config.yaml
num_key_value_heads: 2
head_dim: 64
norm: "rmsnorm"
positions: "rope"
bias: "qkv"
init_std_qkv: 0.0279
learning_rate: 0.00447
beta1: 0.95
beta2: 0.95
Each number is 128 + 32 x the weight over its row's rms, rounded and kept within 0 to 255. Layers, rows and columns count from 0. The size above them is the row's rms in percent of the matrix's.

# layer 2 MLP down (transposed), 1024x384, rms 0.111, rows 523-557, columns 128-191
size [ 97 104 100 102  99 103 100 103 105  99 102  99 103 101  96 102 103  97  99 101  97  93 103  99 103  99  97 100 105  97  97  97  98  98 101]
[[118 191 104 152  76 109  96 141 143 171 137 140 135 193 107 165 151 156 141 206 130 113 101 170 146 152 122 140 121 156  56  99 155 126  77 144 158 104 124 114 126 129 131 151  98 125 120 171 121 135 146 124 100 171 170  87 117 152 150 152 103 121 105  99]
 [121 129 122  99  92  89  81 135 217  89 138 103 153 110 132 116 158 126 191 115 138 140 181 133 114 184 116 128 142  93  52 108 100 129 154  95 119  94  95 222 127 126 118 105 131 108 180  99  67 148  74 126  62  96 126 147 141 133 149 105  69  70 157  91]
 [160  59  98 127 141 142 111 103  99 168 151  84 106  79 129 165 136 152 148 151 100 137 124 117 180 144 128 122 142 166 134 122 103 106 150 119 153 160  93 160  91 130 149 101 106 119 120 173 107  96 112 145 141 121 149 156 133  83 100 126 140  70 172  92]
 [ 99 101 122 158 139  57 142 139 151 121 154  89  83 185 139 162 160 180 137 138 128 119 165 153 141 104  93 136 113  83 141 176 133  71 125 118 173 143 189 135 120 116 132 120 126  99  82  78 134 143 127 159 100 121  80 151  69 168  78 176 136 201 159  99]
 [147 132 123 105 142 136  86 169 184 112 141 139 165 108 151  78 164 122 169 108 130 148  57 184 104 113  59 145 146 194 112  69 148 148  84 139 145 128 112  94 109 107 149 163 174 187 160 112 121 138 122  89 159 147 155 156 178 120 129 119 197 154 124 135]
 [128 149 147 115 128  54 165 104 111 189 125 100 142 126 140  83 128 153 139 110 137  83 165 127  44 114 131  77 167 107  91 113 158 111 133 157 170 154 107 115 175 141 111 178 105 160 131 123 165 180  84 118  71 126 124 112 142  87 140 153  85 162 142 141]
 [154 125 199 146 180 157 144 145  96 156 105 181 100 105 168 132 108 133 125 157 135 158  82  92 121  64 149 182 130 127 150  93  65 130  67 103 113 127  78 106 213 131  79 180  86 176  83 107 124 159 149  46 136  92 106 133 126 144 118  91 128 170 147 172]
 [141 197 115 102 101 137 118 127 168 156 119  88 172 139 118 112 111 153  91 156 110 112  79 113  92 115 125 140 140 115 116  48 165 124 129  70 142 156 121 199  91 112 151  99  46  53 208 141 109 105 116  85 115 122 100 155  43 153 137 150 112 121  77 120]
 [ 64  80  82 114 131 164  32 168 143 155 137 134 141 147  80 133 100 159 154  68  95 174 114  52 155 143 101 130  71 163 121 137 116 125 120 103 129 117 157 140 150 138 158 134 137 147 119 135 156 113 128  97 167  77 173 145 112  79 121 120  79 104 177  89]
 [114 184 196 148 100 159  82 181  92 121 147 113 139 151 121 104 168 130 113 160  53 104 197  80  77 109 174  83 140 164 132 125 129 121 107 138  39 126 140 166 127 160 120 168 178 146 131 117  73 113 151 120 187 133 150 145 186 172  59 121 175 146 118 122]
 [122 150 136 153 147  99 142  65 146 160 201  93 126 178 151 180 122 125 119 135 164  74 150 141 113 105 120 140 125 160 139 110 141 117 150  94 141  91 121 111 146  92 144 203 155 132 119 141 115 183  74 169 104 126  73 120 131 129 125 109  73  44  80 154]
 [157 140 102 124 111  95 130  82  83 172 156 149 142  66 127 130 141  96 154 160 151 142 132  93 125 182 100 121 100 102  76  81 133 176 184 110 112 121 150 171 173  65  96 117 137 119 112 120 180 127 111  97  80 120 191  64 166  75 105 112 116 136 164 109]
 [136 113 137 145 127 189  78  90  86 174 107 181 180 198  82 135 125 120  51 137 152 143  71 112 131 110 167 144 102 125 133 135  94 100 124 112 130 102 161  95  89 111 147  90  82 159 105 111 130 130 121 114 187  85 188 135 143 124  63 159 161  91 178  99]
 [ 76 140 140 129 144 180 142 119  50 144 144  61 124  64 155 135  94 151 128 143 154 142  92 184 145 121 104  52  68  91 107  92 165  96 130 111 119 135 143 206 193 158 113 129  79 134 143 162 137 115  95 123  93 103 149 120  93 130  85 121  95  90 134 127]
 [ 73 130 118  95  55 125 181 153 111 166 168  66 109 104 138 166  79  87 161 117 103 136 143 162 141 123  87 124  99 167 115 135 173  90 145 109 180 128 132 146 108 125 116 194 183 180 166  94 131  85 150 121 146  99 131 151 132 136 102 114 169 152  86 105]
 [164 133 129 140 167 135 153  81 166 147 102  95 152 112 137  90 119  94  95 139 165 104 144 109 110 116  68  93  98 124 137 109 188 116 158 171 179  81 166 114 168 122 155 135 134 117 144 115 143 159 114 131 141 145 113 122 150  82 183 130 165 163 128 102]
 [126 129 135 137  99 142  48 133 109 158 193 116 132  94 119 125 137 119 140 112 164  75 119 174 120 155 146 114 133 176 127 126 187 158 111 104  85 189 164  97 107 162 118 162 133 127 119 127 151 115 131 117 131  90 123 115 148  88 104 119 116 119 102  87]
 [122 117 138 164 134  93 109 157 155 126 134 124  81 209 188 150 138  92 120 115  79 150 115 134 143 144 116 107 194 115 130 124 151  84 122 126 145 129 192 134 176  96 159  89 143 136 146 159 157 171 138  95  91 167 131 186 153 130 152 200 148 115 164 153]
 [171 102  85 128 134 151 127 164 122 121 148 177 175 116  84 139 160  70 101 139 128 168 156 113 192 145  99 137  77 125  82 104  54 145 140  98 128 134 137 111 142 159 145 161 149 164  89 137 137 105 171 165 180  60  93 143  88 115 157  46 103 146  54 130]
 [ 77 133 118 156 143 124 108  59 184 153  97  66 124 156  76 121 138 142 120 101 130 131 155 154  71 216 192 107 141 148 110 116 131  65 100  97 123 157 134  94 112  88 118 133 144 176  98 118 108 127  54  71 114 123 108  98 133 143 152 142  91  78 118 206]
 [128  94 113 157 114 156 126 196 128 177 158  92 157  53  97 110  71  57 108 126  94 108 110  83 103 143 123 120 108 127 174 151 125 111 176 198  79 122 147  75 139 128 161 125  71 148 131 108 156 157 198 111 149 109 129 144 119 126 176 147 144  67 117 169]
 [120 115 123  88 122 130 173  94  85 117 109 207 140 139 151  84 138 144 130 162 139 104 100  82  67 160 103 153  95 107 130 147 169 144 172 138 118  82 115  98  78  86 143 132 145  91 100 109 133 132 152 164 119 112 130 116 121 167  61  94 115 207  61 132]
 [109 134 160  87 137 133  52 108 145 124 133 148 117  91 178  62 112 104 149 121  97 108 115 124 146 123 128 166 132 171 114 150 169  92 104 100 173 133 133 117 170 125 144 107  96 127 135 158  94 125 103  84 174 137 115 153 163 177 144 115  91 166  60  80]
 [124 111 109  82 128 131  90 107 162 118 109 120 193 149 151 130 137 128  64 149  88 213 176 148 107 124 106 122 112 159 113 121  98  69 140  96 118 125 110  80  78 166  98 137 115 135  81 154 115 100 137  64 146 135 148 105 118  99  85 100  10 136 162 167]
 [130 174 122 145 137  91 129 126  73 193 168 172 148 142 110 145 172  99 154 149 120 154 148  64 122 141 116 129 135 115 162 145 109  91 164 145 113 145 141 146 131  67  98 150 117 173 112  20  97 122 173 114 147 168 108  85 105  77 199 127 141 144  95 130]
 [ 81 179 116  50 135  84 125  97 175 156 131 117 150 110 113 119  91 105 129 144  68 106 154  97  97 141 159 175  61 153 144 141  87 114  26 191 166 111 163 122 160 102 185 180 167 122 102 160 140  94 189  99 114 119 113 160 143  73 189 143 118 148 111 130]
 [140 107  70 183 162  99 183 121 114  99 139 133 150  95 116 107 130  40 171 149 120 108 143 146 149 128 107 118  94 128  60 164  98 187 170 134 190 163 146  94 112 125 131 112 116 104  94 167 159  88  78 204  48 144 159  96  99 161 108 144 109 118  65 142]
 [ 76 158 111 113 118 138 123 152 143 118 161 156 163  72 138  70  82  73  65  82 118 172  72 150 210 105 141 137 150 122 127  73 153 101 141  99 143  92 106  88 136 112 120 134 184 134  75 186 105 153  75  57 127  85 117 157  96 127  90 124 108 100 114 128]
 [153  98 110 113 111 136 142 124 128 179 122  81  71 151  87  92  97 173 138 124 157 202 159 115 129  78  91 170 155 159 162 144 190 115 152 147 111 158 104 172  91 113  93 104 155 125 173 109 139 109 172 142 165 134 165 158 123 202 186 134 141 152 158 108]
 [136 171 111 146 141 160 130 121 184  68 118  94 140 154 148 189 121 122 138 151 218 114 100  73 142 106 103 122 105  81 107 105 149  44 116 154  86 131 103 168 129 112  77 119 103 138 102 166 114 122  87 145 141  76 140 124  87 134 105  99  76 140 121 125]
 [152 147  90 111 163 130 126 121  89 133 127 137 126 100 177  81 142 113  97 120 113 160 111  53 111 135 154  93 100 122 165 155 143 101  92  76 141  68 123 121 154 134 182  92 107  85  96 173 133 103 182 113  93 155 147 125 165 107 117  82 106 119 126 152]
 [112 170 164 119   0 185 129 112 159 144 107 109 135 163  87 142 101 131  68 114 126 129  76 126 159 132 150  92 181 115 153 196  61 124 135  65 119 105 137 124 177 118 128 192 102 152 128 168  98  96  97 147  74 124 133 168 100 130 147 126  56 122 112 168]
 [ 98 112  78 119 150  59  91 137 104 112 141 143  86 147 123 165 134 130 126 130 167 118 107  57 176 153 116  90 130 156  86 151 163 126  88 115 136 144 122 140 139 100 180 148 144 108 132 170  85  87 152 171 110 164 193 131  80 131 127 173  49 117 149 110]
 [155 119 141 178 171 141 157  76 121 136 134 158 175 127  74 113 158 113 135 144 117 110 154 143  75 127 138 117 121  98  81 113  33 119 145 157 136 138 126  89  98 153 159 175 147 104 168  75 143 154 113 149 147 127  94 163 125 133 154 100 159  72 125 125]
 [122 138 136 152  69  87  92 135  80 139 173 109 141 190 104  69 128 167  74 146 104 170 130 109 201 158 205 168 130 157 140  83 116 121 158 148 110  88 132 107 125 183 120 106 154  63 124 128 175 139 117 108  87  91 119 163 119 142 132 156 137  83 104 178]]
# layer 2 MLP gate, 1024x384, rms 0.118, rows 524-558, columns 128-191
size [102  98 103  96 105  97  98 104 104 105 102  99  96  98 100 103 104  93  99 101  98  97 106 100 104  94 104 101  98 103  94  99  93 104 103]
[[132 118 114 128 189 159 142 175  84 205 108 167  87 199 132 125 127 116 124 134 165 109  74  79 106  93 113 130 101 117  94 101  83 121 157 135 147 118  96  86 121  67 191 151 102  87  99 115 123 144 126  60 131 155  92 171 134 173 217  90 139 141 101 105]
 [111  88 131 162 142 121 120 142  51 154  96  89 123 115 121 154 140  69 160  89 115 163 157 144  88  96 152 127 113 104  95 122 128 130 104 157  75 140 115 147 121 163 156 148 142  91 101 129 158 124  65 114 134 122 116  31  91 169 104  78  86 140 105 164]
 [127 131 201 101 135 173 161 116  76 128 128 135 145 139  90 123 134 114 137 113 149  90 142 132 131 127 139 123  43  63  88 139 164 107 126 146 147 123 103 113 141 103  76 151 123  57 190 174 154 159 168 150 131 165 110 143  98  94  95 115 106 139 159  99]
 [178 153 138  99 157 160 120  81 128 110  93 158 199  80 122 108 112  88 144 105  50 110 140  67 111 183 143  89 127 126 127 107 170 169  55 100  94 124 126 134 142 133 111 125 108 110 152 155 138  98  78 118  36 102  95 113 114  81 100 129 112 136 122  81]
 [115 105 137 121 143 125  80 167 123 101 146  90  64 163 189 119 125  73 137 144 162 152 126 179 150 183 139 137 102 130  82 206 136 170 161 151 120 134  93  57 172 125 166 102 104 108 125 137 101 116 180 166 146 129 140 156 119 129  82 144 146 127 108 167]
 [150  61 123 118 150 182 132 151 130  95 124 104 120  63 144 104 108  72 150 161  89 165 136 140 140  55 116 137 101 141 154 108 131 161 136 163  96 144 187 201 152 107 118 121 121 128 122 136 148 125 119 114 123  51  65 145 149 106 163 171 166 109 126 115]
 [124 147  92 160  99 123 106 126 169 141 150 120 193 134 173 146  91 136  73 111 127  59 125 130  99 139 140  80 141 153 130  99 141 115 133 142 146 128 161 139 112  88 127 152  85 160 134 107 102 130 157 142 126 162  40 168  94 119 110  94 101  95  78  81]
 [128 147  89  98  82 118 161 170 110  87 132 135  98 127 132  84 121 158 147 103 105 101 118  69 137 156 133 122 186 147 100 121 110 138 106 130  94  84 110  66  96  85 138 116 177 160 108  75 131 167 125 136 106  69 168 162 170 155 103 152 102 162 164 105]
 [105 117 138 166 102 152  84 131 150 106 102 179 142  88 119 122 114  88 135 111  99 162 124 181 180  97 112  89  74 133  76 138 152 135 104 131 147 134 145  68  92 109 206 113 213 150 170  94 174 152  91 143  88 145 125 176 123 108 132 119 160  98 192  95]
 [137 128  98  90  69 133 124 163 145 139  96 107  90 140 107 175  80 177 125 104 109 124 110 159 138  71  55 109 121 118 115 126 140  90 169 155  73 113 129 130 116 115 121 179 158 156 122 180 164 110 112 110 160 132 151 136 195 102  64 201 112 130 155  89]
 [156 112 167 136  80 150  87 104 132 209 148 174 150 133 126 161  92 122 209 117 127  86 164 134  68 159 113 127 114  71  74 155  90 155 217 123  52 133 118 129 118 163 123  84 119 157 150 103 137 170 165 129  97 146 156 122 141  44 109 120  99  87 135  92]
 [115  67 120 123 138 109 180 135  72 116  94 100 182  90 153 179 143 173 134 133 127 152 136 118  62 121  81  93 120  64 130 170 143 124  98  94 111 116 113 114 147 131 114 150 175 101 141  94  85 122  85 129 124 136 166  92 135 148  81  93 136 109  99 128]
 [146 151 138 111 117 164 158 175 127  86 108 164 126  93 101 102 104 118 114  85 133 168 122 178  51  76  90  75 105 145 122 163 140 132 152 117 106 130 134 131 179 130 125 112 192 113  97 178 142 115 102 141 113 154  90  90  97 156  82 151 120 112 170  81]
 [106 108 202  78 123 101 114 139 127 142 118  83 131  99 122  91 139 122 146 141 110  73 144 155  90 121 148  88 140  94 147 150 187 123 205 101 140 137 107 108 160 211  92  81 105 122 130 147 158 165 148 123 121  71 145 107  80  86 116 132 164 115  82 139]
 [147 105 136 101 121 145 191 117  80 126 120  57  96 109 143 102 202 123 117 123 114 135 168 114 106 135 109 176 155  79 136 113 142 122 145  54 132 121 104 127 131 120 173  98 168  58 133 130 131 148 150 125 150  86 181 109 141 115 220  97  99 128 160 140]
 [119 147 122 172  99 119 113 118 128 124 121 106 116 114 101 133  89 145 113  81 167 152 161 106 136 122 162 153 163 111 165 113 164 146  84 155 135 140 141 145 167 152 127 162 161  89  74 129 158 146  92 180 177 126 171 102 112 107 106 132  93 145 137 146]
 [117  35  92 137 102 139 153 115 121 159 144  67 132 158 142 184 133  98 127 167  97  73 143  94 131 119  70 139 148 128 128  78  62 156 118 120  64 133  95 111 112 141  98 153 185 109  94 100 115 168 131 112 111 108 123  77 105  66 141  97 134 187 108 105]
 [111 126 113 112 163 111  70 114 124 121  73  83  85 115 137 180  81 143 141  94 104  92  98  91 145 115 133 115 183 202 172 158  74 151 126 126 148 138 108 194  84  54 167 143 113  99  95 114 146 111 131 112  87 112 106 118  89 105 124 103 115 120 104  81]
 [ 98 137 198  79 130 132 120 120 122  64 137 131 138 103  97 152 151 187 144 153 105 151 177  87 137 125 153 199 139 146 126 169 118 141 120 142 127 158 127 139 118 141 134 126 115 160 124 137  89 137  68 115 218 143  81 125 150  81 197  53 107 138 109 132]
 [137 116 154 107 194 112 110  47  94  89  96 136 108 136 121 104 117 148 126 127 115 128 144  63 106 133 158  78 153 154 113 148 156 190 130 107 135  19  82 110 113 149  83  93 157 108 158 152 117 170  85 126 134 125 123 159  74  83 124 154 131 162 120  49]
 [139  89 169 159 145 153 133  77 175  86 114 146 101 137 131 157  70  80  72 134 124 200 122 177 126  95 107 112  97 170 126  83  94 114  75  86 188 106 135 169 187 112  96  67 130 152 111 114 169 158 141 115 124 113 125 137 122 107 144  71 105 130 122 174]
 [194 113 121 142 165 114 146 153 113 170 155 153 101  88  76  83 206 110 118  68 138 126 162  80 137 129 144 111  88 114  68 150 120 132 133 136 133 144 143 205 135 143 108 156 141 153 113 136  78 130 108 187 119 102  97 122 121 100 116 127 124  99 121 126]
 [169 104 163 103 105  90  65 105 171 114  83 141 167 128 100 113 144  98 128 187 127 124 148  92  95 152  81 110 128 126 120 130 153 157  94 142 107 123 134  80 103 173 132 145 143 139  93 150 157 141 119 104 150 123  77  59 183 133 104 154  60 123  73 137]
 [ 77 125 146 136 138 100 125  98 154 131 149 108 128 135 127 178 132 114  91 112 147 135 170  68 206 173 108 130 164 106 115 105  72 135  70 177  94  99 158 107  94 133 107 154 113 162 117 110 101  87 137 100  93 125 100 123 136 175 102 131 132 131  86 143]
 [178 199  86  95 100  90  93 123  77 117 105 142 205 100 126 113 123 116 114 158 149 150 153 117 122 120 113  91 119 140 133 123 138 127  67 107 162 161 115 185 104 139 109  74  69 105 152 147  82  51 159 119 160 131  86  92 102 122 137  83 191 101 130  79]
 [115  80 139 198 133  92 132  99 126 113  97 150 113 193 102 125 200  89 114 129 102 124 147 197 141  92  98 144 100 102 118 150 140 141 117 150 111 134 106 103 149 181 139 178 119 115  61 129 122  90  88 140 135 114 138  75 109  74 160 164 146  84 134 133]
 [107 118  88 138 144 115 137 136 166 100 187 134 209  59 166 142  80  93 126 155 135 108 121 109 160 107 126 121 153 169 162 123 159 126  98 113 150  23 152 109  78 129 189  92 127  96 128 153  82 192 144  95  75 109 123 114 119 110  91  83 117 169 121  87]
 [134 135 117 157  93 179 120 150 171  88 163 115 116 122 179 131 163 179 122 124 114 121 147  85 140 118 113  94  94 144 175 183 116 164 116 125 159 152 116 108 153 172  66 155 149 116 125 145  94 178 136 158 159 119 116 150 104 131 200 116 143 162  84  90]
 [122 119 112 136 153 162 161 131 117 123 124 112 128 153 148 172 132 135 154  63 106 142 166 147  93 153 139 158 125 130 119 161 110 130 183 143  93 145  53 111 116 109  96 171 174 137 185 143 141 171 148 143 139 181 148 156  99 161 150 140 133 138 173 138]
 [151 152 114 183 105  82  65 115 115 142 123 128 123 120 146 149 173  95 152 106 139 143  88 161 140 146  64  92 168 187  99  82 154 119 124 104  76 183 137 101 124 181 122 147 136 135 129 103  71 117  73 167  99 141  81 141 110 140 162 153 153 150 113 155]
 [102  97 169 145 179 101 140 160 147  96 164 121 163  92 129 111 116 134 160 182 125 116 107 139 147 120 103 115 131 126 182 186 128 110 126 179 135 146 152 101 139 152 140  81  96 163 161  85 140 127 119 185 102 101 145 133  87 136 101 162 172 131 152 149]
 [155 130 112 159 145 156  73 179  85 133 139 102  98 121 168 136 161  95 161 115 162 132 129  73 126  94  47 175 115  71  66 123  74 150 146 161 113 112 119 153 161 101 141 116  99 143 122 138 134 146 131 122 116 129  96 105  24 159 103 159 111 111 143 160]
 [102 209 171  99 194 126 155 133 105 175 122  66  97  79 153 123  67  74  98 118 127 119 111  61 112 170 143 105 130 115 139  94 166 143 105 137 107 111 110 135  84  71 148 141 127 108 156 146 112 120 176 126  95 155 119  92 121 129 140 146  76 100  99 137]
 [145  82 138 118 144 108  95 185  62 121 132 121 186 102 126 109 105  75 153  77  93 128  85 116 144  81  91  74  75 113 134 156 174 155 111 133 114 111 135 171 160  69 106 122 159 128 166 138 120  94 181 125 141 127 130 115 128 139 157 107  68 104 134 141]
 [109 185 123 111 118 145 152 128 124 188 139  68 139 139 120 111  99 149 105 131 207 183 123 120 155 140 143 101 165  79 113 171  91 141  97 112 159 126 127 126  81 107 131  56  95 161 109 125 150 158 158 155  98  98 187 152 197 110 109 106 146 143 125  80]]
# layer 2 MLP up, 1024x384, rms 0.12, rows 524-558, columns 128-191
size [102  96 101  99 101  99 104 107 101 106  94 100 101  95 101 102 101  98  94 102  93 101  94  99  98  98  95  97 101 101  93 103  94 104  96]
[[ 81  98 106 120 122 125  97  72 120 112 154 108 147  55 119 100 163 133 117 127 136 107  96 145 169 128  94 128 105 142 117 123 139  99  52 142 103 140 120 205 189 183 137 161 153 133 167 109 110 117 100 151  83  98 156 110 135 133 116 137  94  76 131 110]
 [142  94 110 156 124 129 153 102 136 163 113  87 126 157 140 145 183 100 113 133 114 224 141 109 107 156 110 163 141 171 136 119 127 164 188 115 135  91 204 111 126 115 132 141  92 152 118 129 164 134 140  92 157  78 139 115 135 138 130 145 146 156 104 154]
 [175  68 127 153 153  83 110 141 131  79 133 129 151 221 159 114 155  98 105 144  60  88 152 144 164 122  50 126 143 110 129  86  88 122 132  71 142 107 145  79  85 133 131 131 136 126 158 134 112 136  93 169 147  91 129 126 100 114 129 209 134 137 116 114]
 [156 145 146 161 130 136 175 177 122  66 161  52 151 112 128 102  80 178 105 121 154 154  72 136 145 131 104 133 157  87 158 123 134 163 126  95  95 117 130 128 155  80 173 147  96 114 166  80 108 125 140 144  56  73 144  90 150 108 107 124  77 126 138 137]
 [152 105 120 156 124 122 119  99  70 129  97 161 109 104 120 155 145 133 138  88  91 101 146  82 132 157 105 156 133 110 104 149 130 100 101 122 163 157 157 109 107  86  79 167 136 114 157 111  75 127 128 118 119 133 104 149 107 137 137 147 112 145 128 116]
 [124 160 148 169 135 110 143 103 129 129 111  99 118  95 143 133 132 107 127 117 136 128 135 111 137 144 108 170 112 124 101 171 102 154 151 162 162 103 158  57 135  72 208 226 149 143 126 145 148 177  91  87 135 145  96 135 116 147 149  97 160 158 128  99]
 [110  82 120 135 104  79 159 144 116 158  94 110  66  94  83 157 134 168 148 128  63 179 141 177 151 119 100 130 135 104 116 120  99 105 164 137 160 149  75 105 170 120 104 102 123 118 116  86 104 163 102 142 196 124 188 194 111 105 117 161 121 115  56 110]
 [126 131 165 157 138  85 144 102 119 147 167  92 130 146 140 103 141 109 106 158 158 131 135  46 197 164  49 126 101 100 104 131 164 106 124 146 126  85  94 180 170 166  94  99  89  83 152 129 132 164  28  88 178 120 182 201 103  86  75 110 187 117 101 168]
 [116  91  72 172 140 124 171 141 107  97 174  84 154 183 106 116 166 145 189 145 138 129 119  72 126  92 138 118 134 133  92 128 119  83 150 104 169  75 123  81 133 181  96  88  98 102 120 119 113  94 129 136 198 152 118 125 134 144 165 137 104  97 149 121]
 [127 135 107 149 104 143 116 145 123 127 121  82 101  93  97 121 111 151  85 110 107 110 125  74 153 120 136  85 137 128 160 148  88 173 122  96 109 139 110 178 155 166 126 125  89 129 152  85 127  89 135 183  76  94 134 178  91 156 100  63 128 113 148  60]
 [100 101 173 180 131 140 133 131 114  74 100  91 106 117 143 111 136 102  74 131 100 150 118 181 136 128 134 117 153 150 166 172  98 122  76 176 189  50 191  66 105  73 122 218 125 108 123 154 154 110 126 117 174 106  79 137  97 115 168 142 188 136  39 150]
 [133 152 126 165 117 116 111 190 108 146  87 158  98 159  94  84 172  95  87 140 142 108 146 106 174 115 131 125 172 107 101 184 160 128 159 110 141 127 117 165 133 117 161 144 103  83 106 156 198 153 143  88 118 123 141 179 132 184 120 132 135 185  97 126]
 [173  97 109  95 135 129 107 134  85  57 142 163 133  75  84  94 140 118 126  94 131 158 120 144  91  73 171  59 144  72  97 100 119  88 140  97 114 124 122 132 144 121 123 167 134 130 192 142 168  98 118 157 136 146 129 106 111 145 101  86 110  79  89 118]
 [165 124  86 141  92 119 125 112  61 143 181 152 153 161 140 120 158 113  75 153 103 109 124  93 129 126 154 115  93 126 160  73 130 157  87 128 141 128 190 138 176 210 164 177 149 145 174 131 189 149 131  80 104 119  83 124  94 106 138 124 153 148  88  99]
 [ 91 127 133  86 173  44 140 107 134 165 130 125 155 146 134  98 112  91  81 112 123 122 116 183 115 148 160 114 184 135 107 163 138 101 147 154 125 176 153 147  75 111  71 109 150 175 121 148 120  99 148 143  93 144 141 176 155 199  73 149 105  93 201  88]
 [142 139  79 158 107  97 134  80 148 174 157 111  54 120 131 171  90 152 106 100 166 107 175 181 160 169 117 134 102 113 138 186 115 146  40  76 138 148 136  94 144 153 138  79 106  81 177 184 116 155 123 129  93 100  94 149 112 171 181 160  85 172 136 138]
 [164 135 161 113  76  84  29 125 160 137 155  90 150 151  91 127 136 122 168 131  69 153 101 143 112 136 110 147  72 118 105 138 157 183 119 146 110 153 137 121 117 129 111 154 117  56 130 114 111 111  93  88 153 133  36 171 181 104 104 127 126 123 121 146]
 [184 169 156 102 126  99 147 148 128 108 179 128 133 130  80 112  94 156 130 138 155  93 127 177  86 142 117 150  90 138 136 117  97 101 185 151 120 116 109 104 121 204  93  96  91 155 149 113 178 102 173 113 158 130 174 119 122 119 119 157 139  96 178 128]
 [ 99  88 146 147 104 105 149 136 142 176 144 102  91 133 176  96 145 140 160 133 118 130 106 126  28 190 160  60 117 114  87 116 104 153 106 164 164  98 140 142  76  82 137 163 120  63 194  74 169  89 151 148  62 133 151 181  80 127  70 110 152 107  98 153]
 [ 98 180 196  91  66 106 173 127 150 135 142  66  91 123 120  33 126 136 161 111 134  44 171 127 153 103 167 153 106 134 123 146  73 109 161 145 118 176 113 175 199 151 148  80 112  97 125 106 172 185 118  72 119 131 144  68 153 112 123  94 103 138 140 112]
 [141  69  90  72 146 112 127 176 136 129 187  96 119 146 116 193 156 128  87 132  82 134  92 147 167 125 183 151 128 127 177 155 127 121 120 142 128 143 144 153 145 101 139 132  66 131 178 172 127 102  61 183 121 104 128 118 112 137 170 123 143 151  88 136]
 [ 95 158 127 111 115  69  77 140 152  60 118 138 174 111 119 160  49 134 152 146 138 129 140 125 124 116  89 143 124 125 186  86 143 171 131  97 122 137 121  49 124 168 120 160  77 111 128 151 129 128  85 120 202  98  77 133 139 137  87 115 135 209 198 153]
 [114 153  75 103  98 124 126 137 120 119 139 112 104 134 169 108  99 177  99 122 120 137 181 143 175 120 184 191 121 116 185 134 158 131 148  84 149 112  76 162 101 153 176 103  97  58 111 101  89 170 152 129 132 129 185 139  87 144 173 122 149 157 151 154]
 [126 179 111 132 139 139 102 119  74 147  97 177 161 137 137  89 141 159 155  95 130  81  88 160 111 117 164 125 109 130 151  85 124  59 234 142 166 134 164 121 166 105 143 119 127 141 116 121 130 101 119 161 118  83 161 133  89  71 136 163 143 159 157 113]
 [161 149 150 128 145 160  68 189 143  66 128 141 145 138  88 109 104  98 135 122 194 103  97 112 103 158  93  91 111 141 184 169 111 127 139 129  94 140  93  94  91 100 104 175 140 194 166 107  98 131  82 139 136 113 134 114 135 130  93 174 128 159 120  83]
 [169 140  77 149 149 104 107  99  42 148 165 151 159 145 104 113 106 144 115 167  88 162 153 167 121  66 159 119 163 135 110  95 138 135 175 187  74 129 148 116 114 173 169 127  58 137 124 184 154  98 138 168 146 138 151  81 157 180 186 144  96 136  20 131]
 [189 143 124 175 123 122 137  63 103 132  79 156 105 134 118 152 178 144 130 159 145 153 142 173 119  74 146 148 140  82 129  62 144 136 175 131 166 162  92  88 128 115  97 165 116  99 104  74 129 129  92 164 142  87 154 196 134 139 138 111 166 108 123 136]
 [147 113 129  88 147 136 160  75 143 131 125 130  89 125 116 170 120 145 127 145  94 138  85 173 136  82 143 119 125 186 150 115 156 121 182 119 148 141  97  84 114  64  69  95 106  82 176  76 100 139 118 143 118  86 207 122 121 177 135 105 205 143 139 178]
 [139 106 123  88 105 155 150  62  95 155 150 157 167 116 147 103 166 162 133 111  79 110 182 152 109 114 125 113 142 139 102  56  93  74 111 115 101  77 108 131  89 112 179 154 109 122 177 131 154 126 121 131 160 152  87  98  93 112  65  90 176 136 148 126]
 [141 152 195 188  71 133 134 126 155  77 182 108 127 105 133 108 112  56 142 151  99 152 148 160 123 163 139 124 100 152 140 145  87 181 179 150 166 165 154 155  83 109 131  67 128 149 117 176  57  87 106 176 141  93  83 157 118 149 100  90 169 134 125 136]
 [109  69 157 119  64 151 121 203 134  96 152 151 145 113 140 122 210 128 117  88 143  88 131 191 211 133 111 107 113 106 131 129 115 108 156 138  98 118 141 119 113 130 130 138  91 147  94 109 125 123 106 171  89 103 168 127 158  99 134 172 151 110 138 151]
 [146 134  87 125  92 123 109  79 101 123 114 108 162 141 104  89  91 125 146 102  87 127 154 123 113 117 119 135 131  83  86 130 141  97 143 145 110 199 130 173  71 181 178 162 109 155 118 126  82 114  96 101 186 114 102 143 142 122 139 115  98 128 110 108]
 [162 183  76 136  68  93 137 181 145 151 167  97  64 104 124 143 135 160 147 111 153 111 118 136 197  89 153 181 145 230 112 159 150 124 120 128 125 145 102 149 147 113 123 109 108 132 113 121 137 146 181  97  91 129 147 136 155 107  89 154 143 175 141 115]
 [114 119 130 151 144 126 126 175 128 132 126 191 132 182 166 160 120 102 171 107 133 134  94 134 110 105 150  87 143 101 125 130 152 146 126 140 151 144 115 136 133 140  70 169 177 137 114  85 146  85 194 173 139 172 134 124 113 123  93  94 112 111 192  78]
 [136 136 158 106 103 118 113  82 108  36 144 157 142 178 176  99 113 177 143 131  80 129  85 159  58 144 129 159 134 151 192 138  93 115 114 140  94 163 115 112  94 134 141 145 120  87 124  93  91 112  99 112  98 180 134 103 107  86 109 144 152 170 118 121]]